From a checkpoint of a small transformer trained on Wikipedia: 6.99M parameters, 430M tokens.
Each number is 500 + 40 x the weight over the matrix's rms, rounded and kept within 0 to 999. Layers, rows and columns count from 0. Numbers have three digits each.

# q: layer 3 attention query, 192x192, rms 0.0834, rows 104-155, columns 128-159
# k: layer 3 attention key, 192x192, rms 0.0858, rows 104-155, columns 128-159
# v: layer 3 attention value, 192x192, rms 0.0915, rows 96-127, columns 128-159
# o: layer 3 attention output (transposed), 192x192, rms 0.196, rows 96-127, columns 128-159
q104:434472456620523522571503467459441581602486476522468474431473412440484463523542505439462578508604
k104:426512478611565444498500524553527460516505462499527452415525454392411451506564456507491609453561
q105:503505492536514550500471460465555480536514524505504483469503497492490497466502486475536492480522
k105:511475547552511471516513527495496500506526513512511528487509453512491433477485496455439461544476
q106:456504506486510462531471504466454514480537479480464539487539450473465495503490523507540507520516
k106:528435446541509439495514483466461498492500458531432492480487513471476494446510526497470526475553
q107:509520490436457451511555525462485494476495498507487571484479472488492443588465547517493551457513
k107:549502478522517544468419508404427591488580459444549515493435479492516489538406576530506520460573
q108:502490518508460555501512456531468500518523486470538517504510462510510542447486527494490476475495
k108:544455448502473475498516498485447440467528462543547455514509486524481496505525552519476452498501
q109:444520535467524523530523509535492502480515450502514522471523535508480534461511521565474503465585
k109:535462482545513517537487482512500455486416467499472501415469484484486488526546450482500514505488
q110:455453399502498471542457492426514466445489479428471551418484499500550483480465550527466519507550
k110:570466530417518455457502469536493425538564513485509550436457503534469457464467499503472484469513
q111:469440508451477499515535457460507501485489541518515525565482468513471520499487509485426427482566
k111:541496572463507492505452467527463463515465465503571489482444480531480533573451450529502493469470
q112:495497531525498533518447525491555506443468552544508528503504527549489495466542487495466449506496
k112:509441573540523558497500532525439533500485527499451535527541483537443458487496454524504539464476
q113:486455519450515536512469510481468530479500494441528533499558473565576489471473509545499530443472
k113:472472518449469527440550434490487477523526489508434522491435528505556560468532518495459470447504
q114:496506530519545536534479560507577455476514560437591471468520497509517451495468498485477495437496
k114:492482500496525503556512451513479459523517520467410571514546493500522483546554496455450528571474
q115:522525508458562511525524511508513491505517525408542468512507488526498481485569514466444565428475
k115:449525497453539549532485512502506451485558524532519496520453536494502519496467502446472433495511
q116:495495492500543489455463531527519507480466563479476546473530409486457510474484463496449511496449
k116:539454490473445447480530525516438508536521520480498545456487548522529521492486510460470513479515
q117:476448531537552495524537512471532563509522498506484544455533488528470509539478533510501575517435
k117:536541547480526509536511504512469516542501514547452486533481515500447474474576469526499549488524
q118:498482493507511502427503559484536470494483487518470486550482509464574616529562454532531515460454
k118:530531515492462566486526500513576570500514459452494538474416474540445463428517495540520525562455
q119:501449489566475511526460461472480492496536498466536496505494440495492584473499506468518474505447
k119:527531502548490469512561570557469437451511477542485536546510500515517496503472493475526524511457
q120:558471538451470542509513504521437479410467543534484481509559510446470489491503463475503482503511
k120:459522514506477481538515469486566504554464529583537521471545412523473534470511508547464535521514
q121:554440465536541487546539490462489534516487544514513538471442448599540523519480528512525431491461
k121:534482519433546515418521571495514487409494553417550441467550506521456593481503503499430517467518
q122:465533496571453469481504489437504541481547432537532530526434490503500457551495530484448497499538
k122:502454607494447523496505470515518497487383473513471458470571541493523464508552410517500441541484
q123:499512492492458544512467437479459530499522503563516506424503515458517499514537519520506476513522
k123:444468435460514476576503473531499522439528505469489578522513501544486460412451523539494482450530
q124:525487492513441500494559495470473524415480508559463503477512493484483493588489487572468496481545
k124:476485550415451489553497509547475494435507450488584516525528493484472479580512523545449438425489
q125:496488478538488434481508508516457468515472520455522486441521491543524455486529502473567468542544
k125:586535426540436542528502519497527520465483512448463535520464417466511503458421531494518418482487
q126:507506489549492492506500499552458522538491469469488538543492492583528465478471486432376494475496
k126:554466461473474486545478471487522484445529480435491476496529518533425502483516473451529493514491
q127:498499554457509520495593535526527500478512540484464473411517503453523501520530521542526577443545
k127:514426490482552508499441480500442478556475501479533568469447525465507531522519566501440469455469
v96:501552499474495569566506578466487436466469499462592564521537442510507427428573427453518505482484
o96:547564462433475551509481448454480594600565505552490605458509554541457528466482506520546489488487
v97:511540546504392471528412485521522520492532511515504450451480519460480478510481520492467458507456
o97:428485484524496452457418536473486569487479520437529445587501465506487451525464490534571567470489
v98:498541449493502519497471610541532455471514542494517505509453524520525437549548482532436494494503
o98:542534519515474533474489449475547512595448537445455570512521532445566464536501541461560567485589
v99:532485463520487555437581510499575475465503532505503532436549480451511521511524483515487488457537
o99:536411510475545490451457493459499474594489509487529526604443558465489557451455544487469636469489
v100:503470518523571521447507492461523483478518511485517580466440540539510579465478464497498499546483
o100:502512519580440454430427496492449522510505532483516512520547500481474424487460625439489512565509
v101:498473488518530473472560543411430474437492490533564510433484530490526453541424566614555545584435
o101:597496496497373479460433473488518458467515513465490395532439531524508547431452532479518463500498
v102:479505488500517444394528486543508463516533483556469507505445476484476471501586434469498495533515
o102:504598477601568443553534478502475520515660516474498458464449509502395538499498548470482520502528
v103:460500481558483499462488512518571495494527551520549490491520544543495488538459539516538444426541
o103:485557493461501449505544525568473449584519482508401514522456474491510521582526492527557460503426
v104:485516401488459517383441466512457535515489551520498496473517588428500528471510497537486526424561
o104:516572487493455494527454559577554537488532545437513443535479493557500506599503500531557531469458
v105:556463519498484523596533447548497517535560570499478437551513533514590447536468460607559531532550
o105:485418491515465420446566489577518463557394449460541582509522513484525551425448533486577506508458
v106:520427547443509552473445432454567449466415546461549477525489495472490453501502486531490484542536
o106:427484464504449448545587476491467497492451540443501429498588447607493523498474584598526568430515
v107:570513521520548540570490497443489474500467513513480450478543458552503496535558491457509531539503
o107:484529481494495512417498425507498485544495465487470491505602575524554537467465495544475487454527
v108:549426506538516538480527476589508460548425504509519526473527516549478497493545574548569468437489
o108:532536476500460603488573533431444438540462489427443574491525554593475452553507456529482454481432
v109:482474496486524471510396494584483457499448545505387498532509461430573478501499575547500513487417
o109:568458432485492531546503485459502460468525526434478488537484426488541485499488519462531492541557
v110:529487507566504471427493505532566441450553514479517483544439474518501451456473585578477557527586
o110:465511455535511494564582507467423576469527459505500555519505439506534535546503554458525388529533
v111:454499435514510449497492526475508473533497490521459509455428462445593450505463536457495556504515
o111:560538457452545515525488437506525480446534530539504526506406488529479539486489451507546400544506
v112:519564456462478522507525486491519446487491477502487504494467509496540516530449550510528518524513
o112:496523457495561535526494433488514475537541494482526475591448537438541518487511468474524545449472
v113:536550520439529511541537470507499516475523522522466541471539501522493518499558555497459455540497
o113:552494534447454569495529489514557583438479440452528497541488519478520458533526477471503519493477
v114:560512468442547557448548517450553509499491426502488507448456504491510514528555522505503532434559
o114:472547541483446545489549445583440489507433427496465546518542530543580523491473514523390471485452
v115:438492421456513485514531517517468502506440471547447583505519483565571459555538504548513566446429
o115:549523485489449444479477491447475421524532478535465500480429531459481543483450502482492502475469
v116:539500535441458454550518493492436484566475500513545552511468529427470527534508459506534484506541
o116:543526483532520485461494493545487511432513475495537546443507512585511536513498535511556479506414
v117:513423461455478478493553483420496481518442502542555496517459522483481535456441494542450473484510
o117:562546576559512470445561530506498533562463550511565549541501485505476530496595544489538447536495
v118:484538502435515532489440536492408456484503585488521490480467515479484462551498516493542504519561
o118:431417463477455497498575479510533535467554503511517444449485493464508597480513565504513566536559
v119:465510444436475460493475494504480525533565472485497467403495504478527493488532443562466535458534
o119:486506519554534506471517452596506463533473463476579472543505471550458527484514499498473447501558
v120:485452509483511489489457538551429468475560490439509503485485440454549503483522527443451598407546
o120:418459507409471463377445482482450530448495575521459589479455512566506544447509501505486484562509
v121:527510447471500454564455477538463512453475477480461568450519507492439485420439568532513515475511
o121:535533484518460527481405519479564468490413508467522501548452481508513464490523467534504454503497
v122:448466459495478457531486445498505447536548616433461538481434508517450467467549535554481505493512
o122:587468547527639559483482531543516542538566519509509671527560519464474482481495471496484458458518
v123:459413426472548557551518478494536507514457507476496509441482550530459482470531495512464515440459
o123:466530443570484507489510486551465456536474493439459586471534502500444472489490474530486462433516
v124:467487501483559505491499504549461494535439519440541432534503508461483515564520445534556488471532
o124:579585481464437584481519502570537502495447521519435526400524478488468549537466455440518580532522
v125:515449477462434492468508476452519558564461497523470502474464467532466514498530519479453549544532
o125:457477528539504495481406454545445434501487594598505575469536549512495447500619562485539526505544
v126:499528452463458503486439468506505502554463516527474422513469528505490515497495464465479486529471
o126:500474515507513455539477532467478473478496445509455509516512454476407557571494465463486544529561
v127:540462566568421495461509491503534501515488459468528494573454472512608465523499459507512465505529
o127:450523494448477420485501486480396451466499450498537488473466507510512540531543406483555537488522
q128:532507498497492521541486483552503476509538483502489509472463431538510508513507466563554496469477
k128:503443495467504516507449498478469490492471492528507510540464486502518513462494498516467465481532
q129:448511456494482481439554445477488543556584515481487462505499519510564446500598437478507495482538
k129:473477495473493539489467485505524446433454458516540444482501453520445510544444525494499515537458
q130:474508483538486445488465528460519513524548478566471440501553537548518459494484497546522531503495
k130:555566470494505528489514481516457467460461493461499458486497518485515544514488568487483587516433
q131:531498465460436480441547496470474497477557500489481496512535490521504487538573448458529489508450
k131:474532510501500505550503459517510520535512440535541507488496487499511523506505528451554515488490
q132:532520492391465517436570490556475481436528484521492578470490511530434490595550493534552523416450
k132:537528517484490464452489473481484476531511524437497534495538532528464455523483458536542418541466
q133:522510532576601543513504528446507498512463544455601509432475501484509476478457546468463450528588
k133:509473520497513519475508548538526480491437553504423554474499542500499524538483527499433458476454
q134:469488557422444528406528460518536485459530454494473455545554558525465503476501544488479462505501
k134:497520520476539500442497535556457552471557492532501524539494457536512561436469466515496505486498
q135:548454457462477432489533511605454465462462508521486542478522559572528555522554481550504525450513
k135:456440469586433488516432491447530510515537435487554434544478492502468421375477500496485493549591
q136:582445471424456462437489522553497431361536495484506461581570554600544523537440466546546488560498
k136:517471449508502552494417517547405537503565467542493473581491444560509549366433481533546533519510
q137:464480480493486473498484502445489534474498502565448557455495448483464481475510464559469552509470
k137:495487503544467489550456464394463536538589485469548462500513514473494472496489531500457540488518
q138:483441485593429459487459505471410507461492490524485472440467399464510443412472473472446526556465
k138:484454488488508514500511490464491522501554525449521503497556512513557464534461550503493570526509
q139:580468459357405509384486501502446495412481447481472498473511541567531523454381556524476501532488
k139:455489475359531547436564540557459514521478471485461609486484543535552620570524603489476525492475
q140:569438449603467508505538509480503451483555442495466542522380537529501523457462563549527577502535
k140:538469514423511508482464477431542450561513477425517535584495505533503494537536517473461509442520
q141:499504479443488460565558486646489449415436526507507548470466498540516496437572462584515543464465
k141:488482553507539509502485492586464466489491560573596485509573479517500542551536425485498468527550
q142:524511401456503557409476550528462490525509534538513519476450481490489565485473524484539480487429
k142:452463516526456439501487506590468467529454537571450530508449467568499574547493410435486445444469
q143:496576538482427452537489533509513440474533517481508446471509477569526468502472426413517434547590
k143:495522515585506487446447542549552445463542504537490428486403459529487498487520441458534485591531
q144:447547400559550480546501476531494529492533497449471468500526609547484476517462454468471582508497
k144:547454543502430504568490492479512506461485564436437465525576475522517500456483469517471551532552
q145:508508474462473450473472483578488471564501488520477453541491502482530503534497531530529479475413
k145:440506501494496497516479543573501417536491509418480490449468532532548453597493531466500452523468
q146:507479511494521562538465487530516487584549431537444488495573480525496453571424512416550494539523
k146:570502457408523507484540414550493523496497453453427514531481526515541599502491528501468494461496
q147:533482475512494520493496471508417518512533483511484524537456499461531434470531514490472482547525
k147:550421545517517520485529542474493530481508389577427483557447514529531476480510510526440465518551
q148:566470539442581444539498536425452597547514501462517469469497513452464469452531516542467487417418
k148:511470502492490488451485470487489509480451490557539484449485468475527483519527468511467504483513
q149:487478479522474517504505490478450477460492486486463537521509554531549496483438489462514529475532
k149:489460506536511503531552468453440464567445521481406530549507549433532490479470459503442582435468
q150:509485469545511469498498550506420502486485533536572514526546592447525512443529435538503477519451
k150:536506492503504526459491537537449514489507566451527512435492474484510512491485455500460547438461
q151:502531509477482498457516469517451519478485482537551468446528499433487561533514445496492548538514
k151:515437489390487514529576477506456531489449431517479543454426451585478527518460600498485490521484
q152:553513484512501469464494540419523558486539507462544506468527548541444477531483487451471469579471
k152:437538497567513526494435529544456555518492457497527477480473472544519480462465447485541542572450
q153:450565557582491480510456500524547521544524455453553522571544420532448461503553453431467552532494
k153:445543512527498470528488476404490527552506472429430550520541509470455538444497425499518506518520
q154:489453495518459541447513599537519571490484510529535482521509459513549553518515515431526583566572
k154:487503528511509550492480488564482551532535532472547491602526531546436502513493485452531503549525
q155:437581482496555447438520504534524508483514436489526473445451552526532463521549495517509504519552
k155:517468564468495524494510472513499567451503515512526559468459490554487506553498549538476514494471